Each number is 50 + 10 x the weight over the matrix's rms, rounded and kept within 0 to 99. Layers, rows and columns count from 0.

# layer 4 MLP down (transposed), 768x128, rms 0.0539, rows 429-456, columns 0-127
50 52 50 50 52 49 48 50 51 49 52 51 49 50 49 49 50 50 50 51 49 52 50 50 48 50 52 50 50 48 50 50 51 50 50 53 51 50 46 51 47 51 50 49 49 50 50 51 52 50 50 50 50 50 47 50 52 50 49 49 49 51 48 52 48 48 52 46 51 52 51 51 49 51 52 49 49 51 49 50 51 51 51 52 47 49 50 48 50 50 50 50 51 50 51 50 51 50 50 50 50 49 49 49 50 51 49 49 51 50 52 52 49 51 50 49 52 51 51 50 50 49 50 49 52 48 50 51
41 76 64 36 50 80 53 52 51 55 25 32 68 34 62 40 68 46 50 24 48 80 50 53 61 20 70 74 65 38 56 45 52 43 45 38 38 29 49 70 42 52 56 45 58 54 38 51 69 60 33 57 50 42 39 55 30 71 39 45 45 36 52 45 48 32 34 60 65 73 44 63 55 20 55 62 59 39 36 46 56 41 31 47 41 49 39 52 42 72 71 45 54 60 58 61 61 64 57 38 59 38 45 42 42 40 60 74 34 44 59 53 54 52 59 32 60 46 28 49 50 43 32 63 37 61 53 59
34 74 43 59 42 41 56 54 60 44 47 44 42 34 46 58 53 45 58 59 34 33 63 35 45 35 55 69 52 41 63 57 61 73 48 34 58 70 38 73 47 23 59 49 47 44 45 61 45 49 42 55 55 50 42 52 49 51 40 38 59 39 52 63 52 69 45 35 54 63 55 44 56 59 65 62 47 49 38 49 42 27 49 66 47 68 69 67 50 46 42 26 47 52 50 54 52 36 50 46 63 47 49 47 51 38 48 39 40 60 33 40 39 51 55 44 54 35 50 38 51 50 51 47 61 58 60 47
36 63 27 43 62 47 69 66 58 55 43 55 58 50 54 42 60 41 42 50 26 21 52 54 51 70 66 47 22 54 65 48 60 57 59 47 54 58 73 51 52 55 59 37 67 55 52 65 48 58 28 41 31 66 48 50 45 44 77 58 26 48 34 42 52 45 49 70 53 36 53 21 45 47 69 41 47 51 47 61 42 47 31 62 41 44 52 63 40 62 37 31 57 44 35 63 43 55 44 28 29 37 44 41 50 60 16 64 48 40 31 54 56 59 68 48 59 47 68 54 75 41 57 42 55 62 57 38
65 38 55 48 35 73 25 29 50 75 45 46 61 48 51 55 38 56 66 60 71 50 54 31 54 50 29 53 46 55 45 56 47 63 41 48 72 65 55 34 59 84 55 69 41 51 43 36 50 33 67 58 51 55 53 30 33 48 45 37 77 49 40 57 59 34 58 51 08 45 48 53 61 35 60 38 68 32 62 32 52 62 45 47 65 43 41 32 75 56 46 62 53 49 55 50 62 24 54 56 70 46 53 64 43 43 48 38 58 64 47 44 30 44 41 28 66 61 43 43 66 37 45 64 45 30 54 58
45 39 64 56 62 57 61 43 55 16 33 53 52 39 64 60 52 61 53 51 43 73 55 38 29 49 48 57 38 63 37 73 44 42 49 78 56 42 58 37 29 23 56 47 56 51 33 50 70 75 32 65 42 45 63 46 52 72 46 40 53 36 14 38 31 65 52 74 23 62 72 33 56 40 38 69 34 55 48 79 59 22 60 36 41 57 59 43 44 47 23 53 40 48 46 49 37 27 76 63 71 61 15 43 50 44 44 66 56 73 70 48 56 53 78 58 43 50 48 61 54 34 43 50 53 33 49 62
50 50 50 50 50 50 50 50 50 50 49 50 50 50 50 49 51 50 50 50 50 50 50 49 51 50 49 50 50 50 50 50 50 50 50 50 51 51 51 50 50 49 51 49 51 50 50 50 50 50 51 50 49 50 50 51 50 49 49 50 50 50 50 51 50 50 51 51 50 49 50 49 50 50 50 50 50 50 50 50 49 49 50 50 51 50 51 49 49 51 50 50 49 49 50 50 49 50 50 50 50 50 50 50 50 50 50 50 50 50 50 50 51 50 50 50 49 50 50 50 49 50 50 50 50 51 50 50
53 67 45 46 47 49 54 48 44 57 44 47 57 48 56 38 40 49 46 40 66 52 53 52 48 48 61 40 55 50 57 40 51 36 49 63 43 49 51 49 52 58 54 47 54 52 50 53 74 48 57 65 53 51 41 45 54 44 46 49 45 50 48 49 47 57 43 50 48 47 53 56 64 40 48 39 51 49 36 46 41 51 54 70 41 48 44 41 56 47 59 46 43 53 61 59 58 46 45 50 53 46 54 55 55 57 37 37 45 51 56 30 36 51 59 56 41 49 56 47 54 48 47 62 47 49 60 51
38 48 50 34 33 66 49 51 49 52 42 62 43 44 54 51 57 44 62 45 33 36 45 58 45 72 60 64 24 37 58 45 58 53 21 49 48 56 47 57 50 25 39 50 65 45 40 60 54 70 43 46 53 51 70 46 50 41 45 47 68 38 58 68 49 61 48 49 38 77 34 54 42 40 51 38 40 62 71 33 36 33 62 35 40 58 49 61 68 69 32 64 81 49 39 54 46 46 37 34 51 46 42 20 41 55 58 56 59 45 77 36 48 64 84 57 70 51 70 53 39 39 48 44 61 59 42 54
51 51 50 49 50 50 50 50 50 50 50 50 50 51 50 50 50 50 51 49 51 50 49 50 50 50 50 51 50 50 50 50 50 50 49 50 50 50 50 49 51 50 49 49 50 50 49 50 50 51 51 51 50 50 50 50 49 50 50 50 50 49 50 50 50 50 50 50 50 49 51 49 49 51 49 50 51 50 50 50 51 50 50 50 50 50 50 51 50 51 50 50 50 50 51 50 49 50 49 51 49 50 52 49 50 51 51 49 50 50 51 50 50 51 50 52 49 50 50 49 49 49 51 50 50 51 50 50
47 55 41 41 48 46 49 64 44 44 48 57 57 60 58 33 80 53 57 47 48 33 65 41 35 27 57 70 38 59 77 51 41 50 38 31 34 82 51 48 45 45 61 49 45 61 49 57 42 37 41 41 50 41 53 47 48 44 46 59 44 55 41 46 62 42 65 74 49 54 43 49 83 52 53 47 67 47 56 63 32 67 51 36 44 44 42 47 62 55 33 34 50 54 52 64 56 50 40 65 62 41 36 47 51 39 45 58 31 41 48 50 42 52 58 61 51 62 57 34 47 33 68 55 63 55 29 37
61 29 76 37 63 35 74 67 66 70 18 34 42 43 55 28 62 67 15 79 36 45 56 42 37 36 34 34 32 58 29 57 38 75 50 51 83 29 35 54 40 58 52 70 60 29 55 46 63 58 52 55 66 21 67 50 74 54 44 40 66 34 40 70 22 63 57 47 74 51 39 50 36 52 31 53 25 55 47 51 46 47 79 45 89 38 42 52 59 55 56 42 46 44 29 45 42 55 54 51 62 54 56 37 64 53 76 47 76 71 33 69 22 44 67 53 29 42 53 18 33 34 59 46 70 41 49 42
40 35 39 45 60 37 59 37 62 64 43 59 56 48 55 62 44 45 30 40 63 28 53 40 45 58 77 49 48 49 56 61 63 41 52 53 44 56 62 51 63 44 34 63 46 62 48 59 56 73 51 48 57 42 72 33 44 45 42 44 61 34 42 42 46 53 43 57 67 34 63 56 56 60 53 38 48 43 36 51 37 36 53 44 52 42 51 65 56 64 55 53 56 42 46 49 45 26 42 41 48 58 46 49 61 47 46 60 49 54 52 50 46 61 48 75 53 44 44 53 58 47 32 39 52 51 39 64
75 39 40 37 80 34 48 56 68 50 55 48 36 42 39 93 51 31 24 50 99 45 40 58 50 75 46 31 57 63 93 50 63 44 50 22 37 50 35 30 52 33 22 47 45 35 69 23 34 32 23 56 55 47 74 06 24 46 16 11 75 42 42 47 59 46 60 60 43 45 25 49 66 54 61 55 44 40 71 72 61 50 56 45 74 63 54 44 53 57 50 69 83 82 35 50 59 46 38 77 28 31 39 32 58 58 09 55 37 46 55 68 81 34 60 68 67 64 35 65 69 36 65 64 55 38 65 58
30 53 45 48 46 41 61 74 49 71 55 35 63 29 71 42 42 53 68 69 48 35 51 66 57 25 59 72 68 32 59 35 54 32 47 40 57 08 65 51 23 90 61 30 56 60 51 58 44 40 23 57 56 45 40 46 36 52 50 51 15 56 60 57 47 25 38 42 68 65 43 92 42 42 44 39 77 78 58 40 32 38 52 61 60 46 44 81 38 73 68 52 76 28 31 59 32 52 35 25 72 46 61 40 39 41 28 27 22 35 81 49 30 67 40 53 52 74 66 51 26 87 36 41 62 70 51 50
64 71 52 37 36 31 57 45 44 71 52 44 51 47 62 44 47 29 47 52 33 63 48 49 38 43 54 46 38 52 65 51 47 47 44 70 46 48 47 30 52 52 56 60 38 46 53 43 58 64 42 50 55 67 49 74 52 55 35 51 64 64 55 43 45 55 49 37 54 38 70 42 43 42 48 53 41 43 41 55 47 54 28 57 28 57 56 44 55 35 57 48 29 46 53 63 57 47 51 75 47 56 53 67 55 61 54 29 60 43 43 47 47 41 59 53 60 58 49 41 40 53 70 38 43 59 41 57
50 50 50 50 50 49 50 49 50 50 50 50 49 49 50 50 51 49 51 49 51 50 49 49 50 50 50 51 50 50 50 50 49 50 50 51 50 51 49 50 50 50 51 49 50 50 50 51 50 50 51 51 50 50 50 50 50 50 50 50 50 49 49 50 50 49 51 49 50 50 50 50 49 50 50 50 49 50 51 49 50 51 51 51 50 50 51 50 50 49 51 49 50 49 51 50 50 50 50 52 49 50 50 50 50 51 49 51 51 51 51 50 50 50 50 51 50 50 49 50 49 49 50 51 51 51 50 50
55 59 50 43 34 38 40 70 32 48 46 27 58 33 56 44 62 64 40 41 38 65 35 73 46 40 47 77 41 52 76 61 58 54 40 24 72 43 65 53 33 53 63 46 49 46 56 42 58 62 68 54 44 43 43 82 37 50 48 56 45 40 74 31 78 32 60 73 47 62 64 47 63 54 75 49 46 55 49 53 47 37 52 36 54 42 40 63 45 68 46 48 60 40 88 37 46 51 44 54 74 26 18 62 45 47 77 55 35 32 40 53 48 56 51 29 49 56 42 32 54 47 57 47 41 26 27 32
52 25 52 48 93 40 58 54 72 41 22 55 67 33 42 37 54 38 39 42 51 88 58 44 37 49 52 47 66 56 35 67 36 65 40 41 48 56 38 32 46 39 47 48 66 39 49 12 42 71 46 51 27 28 75 46 41 60 50 71 64 51 49 51 54 29 43 42 29 19 60 42 27 48 46 34 65 50 25 54 72 61 48 73 69 46 48 34 87 55 71 46 55 70 58 48 57 61 35 70 32 37 64 41 40 33 80 33 63 50 32 43 31 36 63 74 44 72 46 48 67 70 53 64 36 40 61 51
32 45 43 38 59 53 68 27 48 36 39 48 30 41 44 62 51 49 65 54 52 56 72 39 62 83 42 41 33 51 33 59 57 47 50 59 66 50 33 43 53 19 49 64 48 54 36 53 61 37 55 51 40 30 39 47 52 60 45 51 55 59 73 32 35 89 28 48 38 55 48 53 30 48 49 56 35 55 47 44 49 40 57 51 44 78 51 52 63 31 39 62 55 54 55 68 63 35 63 38 54 55 52 51 43 53 31 57 44 56 56 57 38 46 77 58 71 61 38 41 57 38 48 56 78 49 40 39
54 55 45 46 51 60 43 59 47 47 47 49 44 50 51 61 46 54 56 51 46 53 37 53 51 47 41 45 53 52 50 45 55 66 50 33 54 39 45 46 51 50 44 53 63 42 56 44 49 47 51 59 59 60 35 54 60 49 53 62 34 34 44 49 50 57 59 55 51 61 53 70 54 57 34 42 42 28 54 54 41 59 45 43 56 53 52 44 46 39 60 32 62 57 59 50 46 46 28 68 56 52 49 46 56 49 39 45 56 46 45 36 43 52 44 53 60 44 64 62 64 33 50 40 57 50 60 61
50 50 49 49 50 50 48 50 51 51 50 51 50 50 50 51 50 50 50 50 50 50 50 51 49 50 51 49 49 49 51 51 50 49 50 50 49 50 51 50 50 51 50 50 49 51 49 50 50 50 51 50 51 50 50 50 51 50 50 50 50 50 49 51 49 48 50 50 49 50 51 49 49 49 49 50 50 51 51 50 50 49 51 50 49 51 49 50 50 51 51 50 51 50 50 50 49 50 50 50 51 51 51 48 51 50 51 49 50 50 50 50 51 49 50 49 51 50 50 50 50 50 51 49 50 50 50 50
36 60 29 60 66 26 33 53 52 52 56 57 38 52 51 52 39 45 54 53 35 51 48 54 38 53 31 43 53 54 23 32 28 64 78 56 56 54 44 57 53 23 35 47 50 36 50 39 37 43 46 50 55 52 38 58 58 30 49 40 67 53 58 56 44 65 58 49 55 47 55 69 54 56 59 54 45 48 44 59 51 57 51 47 62 57 69 52 49 30 49 37 47 41 64 41 50 78 38 72 53 44 43 58 68 66 63 33 47 47 42 28 49 53 56 55 68 33 41 47 64 62 43 62 42 48 42 75
43 50 49 46 47 33 63 46 46 52 63 48 33 39 46 47 36 36 59 49 62 46 51 32 72 68 44 36 57 64 53 42 43 44 46 74 46 53 65 45 62 03 70 59 50 54 44 74 52 45 63 39 47 32 51 42 57 35 54 37 40 62 62 63 54 92 52 52 52 53 59 44 39 52 50 29 29 53 70 33 36 45 37 50 53 47 56 46 79 45 71 71 47 58 41 49 55 37 63 48 35 50 71 43 43 47 40 52 63 48 57 65 38 60 44 39 55 60 57 28 43 53 64 59 40 51 50 34
49 50 50 49 49 50 51 51 49 50 49 49 49 50 50 50 49 50 50 50 51 49 50 50 50 51 51 50 51 50 50 51 50 50 50 49 50 50 50 50 51 50 50 49 51 50 50 50 50 50 50 50 50 49 50 50 49 49 51 49 50 50 51 50 51 50 50 50 50 49 50 50 50 50 49 50 50 50 50 50 50 50 50 50 50 50 51 50 49 51 50 50 49 50 52 49 49 50 49 50 49 49 51 50 51 50 50 50 50 49 51 50 51 50 49 51 49 50 49 49 49 50 50 51 51 50 50 50
62 51 39 39 66 30 49 33 57 29 46 68 63 58 54 47 30 44 54 55 78 46 37 33 53 56 53 64 53 58 51 58 48 58 61 69 36 55 39 12 26 87 41 41 50 50 32 44 60 72 39 57 31 35 37 61 61 77 44 17 19 56 62 21 65 58 67 64 68 56 34 39 37 16 49 61 36 50 50 43 74 70 54 48 36 53 39 53 36 66 57 50 34 66 51 66 60 51 53 99 32 46 48 37 46 54 76 50 57 64 52 78 36 49 37 08 27 56 41 50 51 49 54 39 16 66 66 56
51 49 51 52 53 49 45 50 50 48 52 49 51 47 48 52 51 52 53 49 50 52 47 50 52 50 49 51 53 45 49 52 46 50 47 53 45 49 48 44 50 50 51 46 50 53 53 53 50 48 53 52 49 49 49 52 50 48 48 51 52 50 49 52 50 46 50 50 47 52 48 51 48 53 47 49 49 49 50 50 50 53 49 52 49 47 50 48 51 55 51 52 48 51 52 50 48 49 50 51 48 53 51 53 53 47 48 46 51 50 51 53 48 51 49 52 49 48 53 50 52 49 50 49 51 50 51 56
46 50 47 46 58 46 49 40 43 53 48 50 44 55 50 52 49 68 54 47 48 38 50 57 53 38 48 59 52 45 50 36 54 50 47 52 50 48 67 54 64 57 45 45 37 57 39 47 41 46 53 44 44 52 50 49 55 57 48 61 60 50 48 47 58 51 52 49 54 54 55 54 53 46 41 46 57 57 51 49 54 57 51 53 40 50 54 60 54 54 52 53 42 50 48 44 46 49 43 50 41 58 54 52 56 43 50 55 47 46 45 40 39 57 48 55 54 55 42 43 52 39 53 61 36 59 52 45
# layer 4 MLP up, 768x128, rms 0.0839, rows 430-456, columns 0-127
67 45 37 57 56 38 28 70 50 72 65 42 53 45 59 48 61 26 32 58 49 31 56 51 49 65 39 67 34 63 30 51 51 60 45 19 43 51 52 55 28 50 36 53 43 56 32 74 44 53 68 44 68 38 65 29 48 40 58 45 30 53 39 48 41 46 99 85 42 49 51 49 52 46 50 42 67 41 60 35 50 57 51 41 68 32 48 45 64 53 46 53 42 58 50 85 66 47 45 62 66 76 54 31 58 47 64 46 68 30 69 45 56 33 30 46 36 64 61 76 54 52 69 48 44 24 53 45
46 42 41 67 42 35 44 42 46 51 58 66 40 56 39 47 47 37 58 49 40 52 60 47 49 63 54 58 50 67 58 54 36 54 40 56 61 53 53 28 57 59 50 69 38 43 54 88 53 62 45 46 23 48 62 43 60 28 35 49 45 58 59 43 24 46 62 57 22 52 65 40 28 54 47 58 51 64 44 63 49 49 65 19 51 28 62 42 28 50 46 59 54 45 67 54 38 48 56 38 46 59 37 44 52 56 39 48 74 52 36 52 54 50 56 55 41 17 44 61 31 59 54 61 76 60 53 58
56 69 59 27 49 42 57 59 63 42 51 33 56 54 72 47 49 52 20 44 55 68 60 48 59 42 49 67 31 51 54 45 39 56 29 21 53 62 53 59 41 46 51 49 39 43 53 39 63 51 44 44 35 35 59 53 52 46 31 53 46 59 57 46 48 51 67 41 57 39 51 53 40 47 54 55 85 53 34 61 52 32 40 64 80 60 61 57 47 56 53 34 43 72 56 42 43 47 51 56 48 56 47 48 51 50 40 49 61 70 37 43 48 76 25 42 35 55 55 52 45 70 26 88 39 75 55 44
43 34 51 64 52 36 48 60 49 57 58 64 41 35 61 50 62 46 57 45 41 33 42 57 51 32 53 45 49 62 58 42 63 53 51 37 43 41 52 59 31 55 40 53 38 36 37 60 56 39 38 50 52 34 59 61 62 48 45 32 47 52 62 60 60 50 60 43 70 69 50 52 49 46 54 28 49 58 42 50 57 43 56 38 38 44 43 64 46 55 45 37 62 47 65 55 61 54 48 44 42 30 36 37 51 41 57 61 74 47 67 46 49 53 47 30 35 49 87 28 50 46 40 54 55 51 48 49
59 57 22 21 33 40 66 48 42 78 48 47 43 62 23 54 59 47 27 41 59 61 62 52 68 62 44 35 24 51 61 52 51 51 29 49 61 39 55 60 53 60 52 72 24 74 80 65 43 61 72 36 43 72 33 53 62 39 36 42 48 60 52 71 64 42 61 31 63 31 23 50 41 25 62 38 44 43 34 43 45 43 31 43 45 47 50 44 44 50 60 38 47 46 73 41 43 44 57 50 30 73 42 59 37 45 69 37 43 70 47 61 59 43 25 39 52 38 59 55 35 40 66 83 69 62 47 34
51 50 49 49 50 50 49 50 50 51 51 50 50 50 50 50 49 50 51 50 49 49 51 50 49 51 49 49 50 47 50 49 50 48 51 50 50 52 49 49 50 48 50 49 51 50 49 50 49 49 49 47 50 51 48 51 51 50 50 49 51 51 49 49 49 50 50 50 50 50 50 50 49 50 49 49 50 50 50 49 49 51 49 50 50 50 50 50 50 52 49 50 49 49 50 51 50 51 49 50 50 50 49 50 52 49 49 50 48 50 50 51 49 50 50 50 51 50 50 50 50 50 50 49 50 51 50 50
48 50 47 53 66 46 35 66 60 53 54 42 51 49 34 48 46 46 46 50 40 76 40 65 47 50 48 53 70 67 36 43 39 37 60 39 34 70 56 61 47 54 57 51 39 47 59 73 53 41 36 34 57 58 53 47 57 54 54 54 44 49 46 48 51 56 48 43 53 41 43 58 39 52 37 59 61 46 57 62 56 48 65 37 58 34 37 32 57 49 46 54 45 36 50 36 45 66 65 67 49 36 50 38 54 48 59 63 36 58 42 43 54 54 35 48 68 43 51 44 61 62 57 66 61 62 49 51
55 39 53 79 55 56 44 60 62 51 28 60 39 39 41 59 58 54 51 54 33 40 69 34 48 58 39 45 50 61 45 55 70 48 54 46 77 54 54 29 48 47 60 68 74 45 57 63 53 45 69 43 53 35 66 32 66 40 42 51 63 45 54 47 40 45 58 36 60 60 40 45 51 61 37 67 67 39 31 08 48 62 64 01 45 68 48 56 49 41 36 94 57 30 46 32 61 43 61 65 42 48 62 50 51 38 50 21 50 52 30 46 54 49 35 51 66 45 58 48 69 37 60 39 75 65 46 39
49 50 50 50 48 50 50 50 50 49 51 50 49 49 50 49 49 51 48 50 49 49 51 50 49 50 50 49 50 49 50 50 51 51 52 51 50 50 49 51 51 51 51 50 50 49 50 50 51 50 49 50 49 50 50 50 49 51 51 49 48 49 49 50 50 48 50 48 49 50 50 50 50 49 49 51 49 48 51 50 51 51 49 48 50 50 48 51 50 50 51 49 48 50 49 49 50 51 50 49 50 50 50 50 51 54 51 50 48 50 50 52 48 50 50 49 50 50 50 50 50 49 50 48 51 51 52 51
31 49 37 46 42 65 70 22 29 65 54 63 57 31 58 68 44 44 56 54 47 44 43 64 53 52 46 35 58 57 53 45 56 35 65 52 44 44 49 45 47 54 40 55 44 74 52 66 33 40 46 40 23 54 69 52 43 38 53 43 29 54 67 54 49 50 59 60 56 81 49 60 32 28 40 53 53 68 67 52 65 35 81 48 77 48 54 51 43 32 47 75 43 63 44 46 40 59 34 35 40 74 48 28 53 59 72 39 60 50 55 50 55 29 25 52 48 36 40 28 38 51 52 62 49 31 60 53
39 54 40 28 56 57 55 31 28 52 62 21 51 55 19 47 57 42 29 45 54 64 61 43 55 72 53 34 57 58 67 46 65 50 60 43 44 18 35 54 42 59 35 59 41 56 50 59 33 28 55 40 74 83 37 42 38 31 40 66 35 60 53 17 27 37 42 71 48 60 54 42 68 59 55 57 62 47 55 41 71 38 50 72 52 38 65 37 54 17 33 75 74 68 62 53 44 64 47 58 53 60 47 57 40 65 46 59 50 56 72 41 52 40 30 54 59 42 40 74 88 35 59 65 61 49 54 77
52 38 36 81 50 45 51 65 80 48 47 60 34 57 59 53 62 38 32 51 65 56 52 84 39 53 46 71 56 40 68 63 46 42 59 45 50 60 56 54 44 49 40 48 26 53 47 46 45 47 49 42 32 60 55 46 59 33 29 43 37 57 39 59 60 58 42 54 58 53 45 41 54 42 40 48 52 54 00 63 52 45 45 42 56 52 54 36 57 61 55 50 53 71 44 22 47 58 48 59 44 61 51 50 51 55 43 68 56 22 51 56 54 62 29 44 42 45 63 22 47 52 66 58 30 85 50 23
71 50 52 41 71 46 59 76 41 61 64 22 65 65 64 54 67 40 47 45 51 50 48 52 54 72 33 54 69 80 49 33 82 58 64 26 77 12 45 28 29 47 38 80 45 49 49 78 31 31 49 36 76 46 31 24 60 38 20 39 41 47 24 66 15 45 58 68 78 73 35 17 31 52 55 44 58 42 49 70 50 40 39 36 54 39 54 30 65 23 43 49 40 58 71 62 50 57 57 44 45 52 66 50 51 47 36 48 52 70 62 53 67 40 34 23 56 58 51 53 48 50 55 52 48 49 47 67
54 47 46 40 43 67 64 34 72 60 29 63 24 68 47 51 47 59 54 71 50 70 43 41 59 50 64 20 31 41 83 44 48 45 37 46 65 52 65 43 51 63 76 67 53 43 40 48 44 46 52 43 12 41 77 38 35 25 61 46 62 47 68 54 53 39 46 37 25 76 56 54 41 49 34 67 40 72 42 31 58 35 81 50 70 55 40 58 28 46 46 46 61 45 43 09 51 30 63 34 33 62 49 61 63 63 28 49 67 33 32 62 59 65 50 46 70 64 33 49 45 75 51 63 74 51 63 16
49 38 51 64 59 62 53 66 58 40 53 38 56 58 51 38 53 66 43 50 67 54 52 50 36 70 65 56 77 53 24 45 39 50 52 24 33 60 57 50 49 51 54 33 41 49 47 55 30 43 57 49 57 53 61 43 54 63 54 38 51 51 32 56 33 48 57 40 52 36 33 51 49 65 43 59 61 59 37 18 49 54 52 50 50 36 54 54 59 43 46 39 58 53 53 43 55 52 52 38 29 62 50 46 51 47 50 46 63 63 56 39 54 60 50 39 54 54 48 47 55 59 45 78 58 53 46 53
49 50 49 49 50 50 49 50 50 50 51 49 49 51 48 50 51 49 48 50 49 47 49 50 49 50 50 50 51 49 49 51 51 50 49 49 48 49 51 51 50 49 51 51 51 47 48 51 50 51 50 50 48 49 49 51 48 51 52 49 48 49 50 50 49 48 50 49 49 49 49 47 48 49 50 50 49 50 49 50 49 50 49 49 49 50 50 50 47 50 51 51 49 49 50 49 50 50 48 49 49 51 50 51 50 51 50 50 47 50 49 52 49 49 48 50 52 51 51 49 50 50 49 50 50 50 52 50
57 55 49 38 80 40 71 55 41 41 67 32 56 58 49 49 40 26 30 28 46 53 47 41 72 59 61 81 53 70 56 44 45 56 57 43 72 29 52 47 37 48 31 31 47 37 67 57 47 48 45 43 42 47 43 29 42 42 32 23 13 60 38 08 48 55 53 70 38 35 42 39 47 45 46 55 54 62 58 44 60 48 32 51 72 82 57 19 50 32 49 49 33 74 67 63 66 73 58 52 47 69 71 57 50 64 52 35 67 50 61 61 79 52 44 49 65 28 26 56 74 76 58 47 25 45 46 60
61 22 50 45 53 42 47 47 59 50 29 56 41 45 81 44 49 61 53 43 41 42 60 56 64 66 57 55 41 61 40 31 40 39 75 48 54 57 76 55 55 62 63 39 27 12 57 51 57 45 87 42 56 33 81 62 53 35 44 33 51 58 44 67 60 54 60 43 70 49 44 46 36 63 26 67 29 62 39 42 31 52 50 58 71 61 64 46 25 43 48 39 61 39 63 48 56 62 45 52 58 60 73 39 18 65 56 49 49 52 42 36 52 39 61 54 46 34 37 23 46 46 42 73 61 40 36 05
61 50 44 59 38 38 47 44 56 65 49 57 46 49 60 58 46 40 46 35 52 72 50 37 38 47 56 48 72 64 37 38 46 60 36 46 75 52 55 30 56 48 57 43 56 53 68 58 61 84 71 39 40 41 52 63 43 23 41 34 54 58 37 51 43 53 72 27 55 49 42 39 27 26 35 62 34 46 41 44 65 63 51 34 65 46 48 45 35 54 60 46 28 63 39 37 40 48 57 58 57 69 58 44 53 43 34 42 33 52 36 51 67 52 55 52 46 52 53 55 59 48 49 63 79 59 46 40
52 62 55 39 51 45 53 56 51 54 48 37 44 50 54 39 56 51 44 50 61 45 61 46 47 49 60 56 39 53 50 55 60 70 51 57 45 45 56 50 38 60 53 54 46 46 39 40 41 57 55 40 50 48 54 35 38 51 59 49 52 57 51 41 49 30 36 59 43 53 38 30 61 45 48 62 51 57 50 39 51 49 50 42 49 53 81 53 58 41 35 59 58 51 47 58 59 60 62 41 47 53 75 46 40 34 50 46 47 53 50 60 50 58 51 43 39 51 47 54 38 50 46 41 52 55 39 42
48 51 50 50 49 51 50 50 50 50 50 50 49 48 51 49 48 50 49 50 50 49 48 48 50 49 48 50 47 51 50 50 50 51 51 50 52 50 51 51 49 48 52 49 48 50 50 51 49 49 49 52 50 51 50 49 49 51 47 48 52 49 51 49 51 51 50 51 48 50 50 49 50 51 50 50 50 51 51 49 49 49 50 50 51 50 51 48 52 50 51 50 51 48 49 50 51 52 54 50 52 50 50 51 50 53 49 49 49 50 50 49 51 49 50 48 47 49 50 49 51 50 48 51 51 51 49 51
34 52 50 57 51 43 54 76 71 67 61 37 52 29 35 42 54 56 55 45 64 40 57 45 69 61 46 75 51 56 54 42 49 77 37 41 48 30 65 57 34 67 45 81 51 43 46 49 49 71 38 41 50 51 53 19 43 41 39 49 55 67 60 64 47 35 39 35 48 44 58 38 52 35 56 46 63 66 44 38 47 53 56 42 58 45 62 30 48 49 36 36 43 33 63 63 45 49 54 42 62 54 65 52 38 36 52 62 39 47 64 62 51 71 49 38 38 29 32 49 42 54 44 42 53 50 25 33
41 42 31 49 36 31 84 46 60 53 55 49 43 56 47 53 46 36 51 50 50 39 57 36 61 78 65 57 56 59 44 54 45 56 36 38 60 41 64 50 42 46 69 45 60 61 62 62 39 76 72 46 45 33 63 47 59 31 39 52 65 59 49 29 45 46 63 23 63 30 70 47 47 59 20 67 45 57 50 12 74 62 55 55 49 62 49 51 37 24 45 53 37 52 55 37 55 49 63 57 53 62 54 53 52 43 51 40 58 78 51 47 61 41 55 45 63 49 52 74 41 47 41 54 51 41 37 66
50 49 51 49 50 49 52 50 50 51 50 49 49 48 50 47 50 51 49 50 49 50 49 52 50 49 49 49 50 50 49 49 51 53 50 50 51 50 48 50 50 51 52 50 51 48 49 49 50 50 49 48 48 49 49 49 49 51 52 49 48 50 48 50 50 50 50 49 48 50 49 49 49 50 50 51 49 49 49 50 50 51 51 48 50 48 51 52 50 49 50 50 48 49 49 50 50 51 47 50 48 50 49 50 50 53 50 52 48 51 49 50 49 50 49 50 50 50 50 50 49 49 50 49 50 51 53 51
51 16 56 48 90 49 50 67 65 48 40 67 44 42 47 54 55 44 43 51 57 26 47 91 47 82 42 77 47 70 52 37 43 70 35 31 62 53 52 29 38 59 12 73 36 75 41 44 44 70 29 38 19 58 53 36 45 33 48 22 24 51 61 32 51 33 63 47 58 49 57 34 71 44 63 48 56 67 25 41 61 70 63 29 45 33 53 51 46 64 59 78 49 26 64 62 35 63 83 62 56 29 28 68 64 38 57 28 63 60 26 37 32 65 49 28 34 62 67 67 85 45 50 37 47 41 45 40
52 53 51 47 49 48 52 50 54 52 47 50 47 50 50 52 56 46 50 51 50 50 44 53 48 50 56 49 50 51 45 52 51 56 50 49 50 49 51 54 50 47 50 50 52 47 50 50 48 55 49 52 48 52 50 52 51 55 54 53 48 53 53 47 50 46 48 55 45 47 56 49 54 51 49 48 48 46 51 51 48 50 52 43 53 51 53 49 47 47 55 47 49 53 46 51 50 56 52 43 54 51 55 54 51 49 48 53 44 54 46 51 51 50 48 50 55 54 50 50 46 55 50 50 50 53 46 44
45 48 42 49 52 52 46 55 52 49 44 58 44 56 57 49 48 48 32 48 57 66 51 56 40 54 47 50 64 51 56 43 49 51 59 43 40 46 41 45 49 47 57 49 57 38 52 52 56 43 43 41 53 52 48 53 43 48 44 55 56 47 51 60 45 54 45 61 40 45 46 49 37 55 37 57 42 44 45 39 54 45 50 62 55 57 49 43 48 42 40 54 50 52 50 52 59 54 41 61 49 46 56 54 45 61 49 59 55 44 60 55 46 49 44 54 38 44 42 53 51 56 46 45 48 52 42 44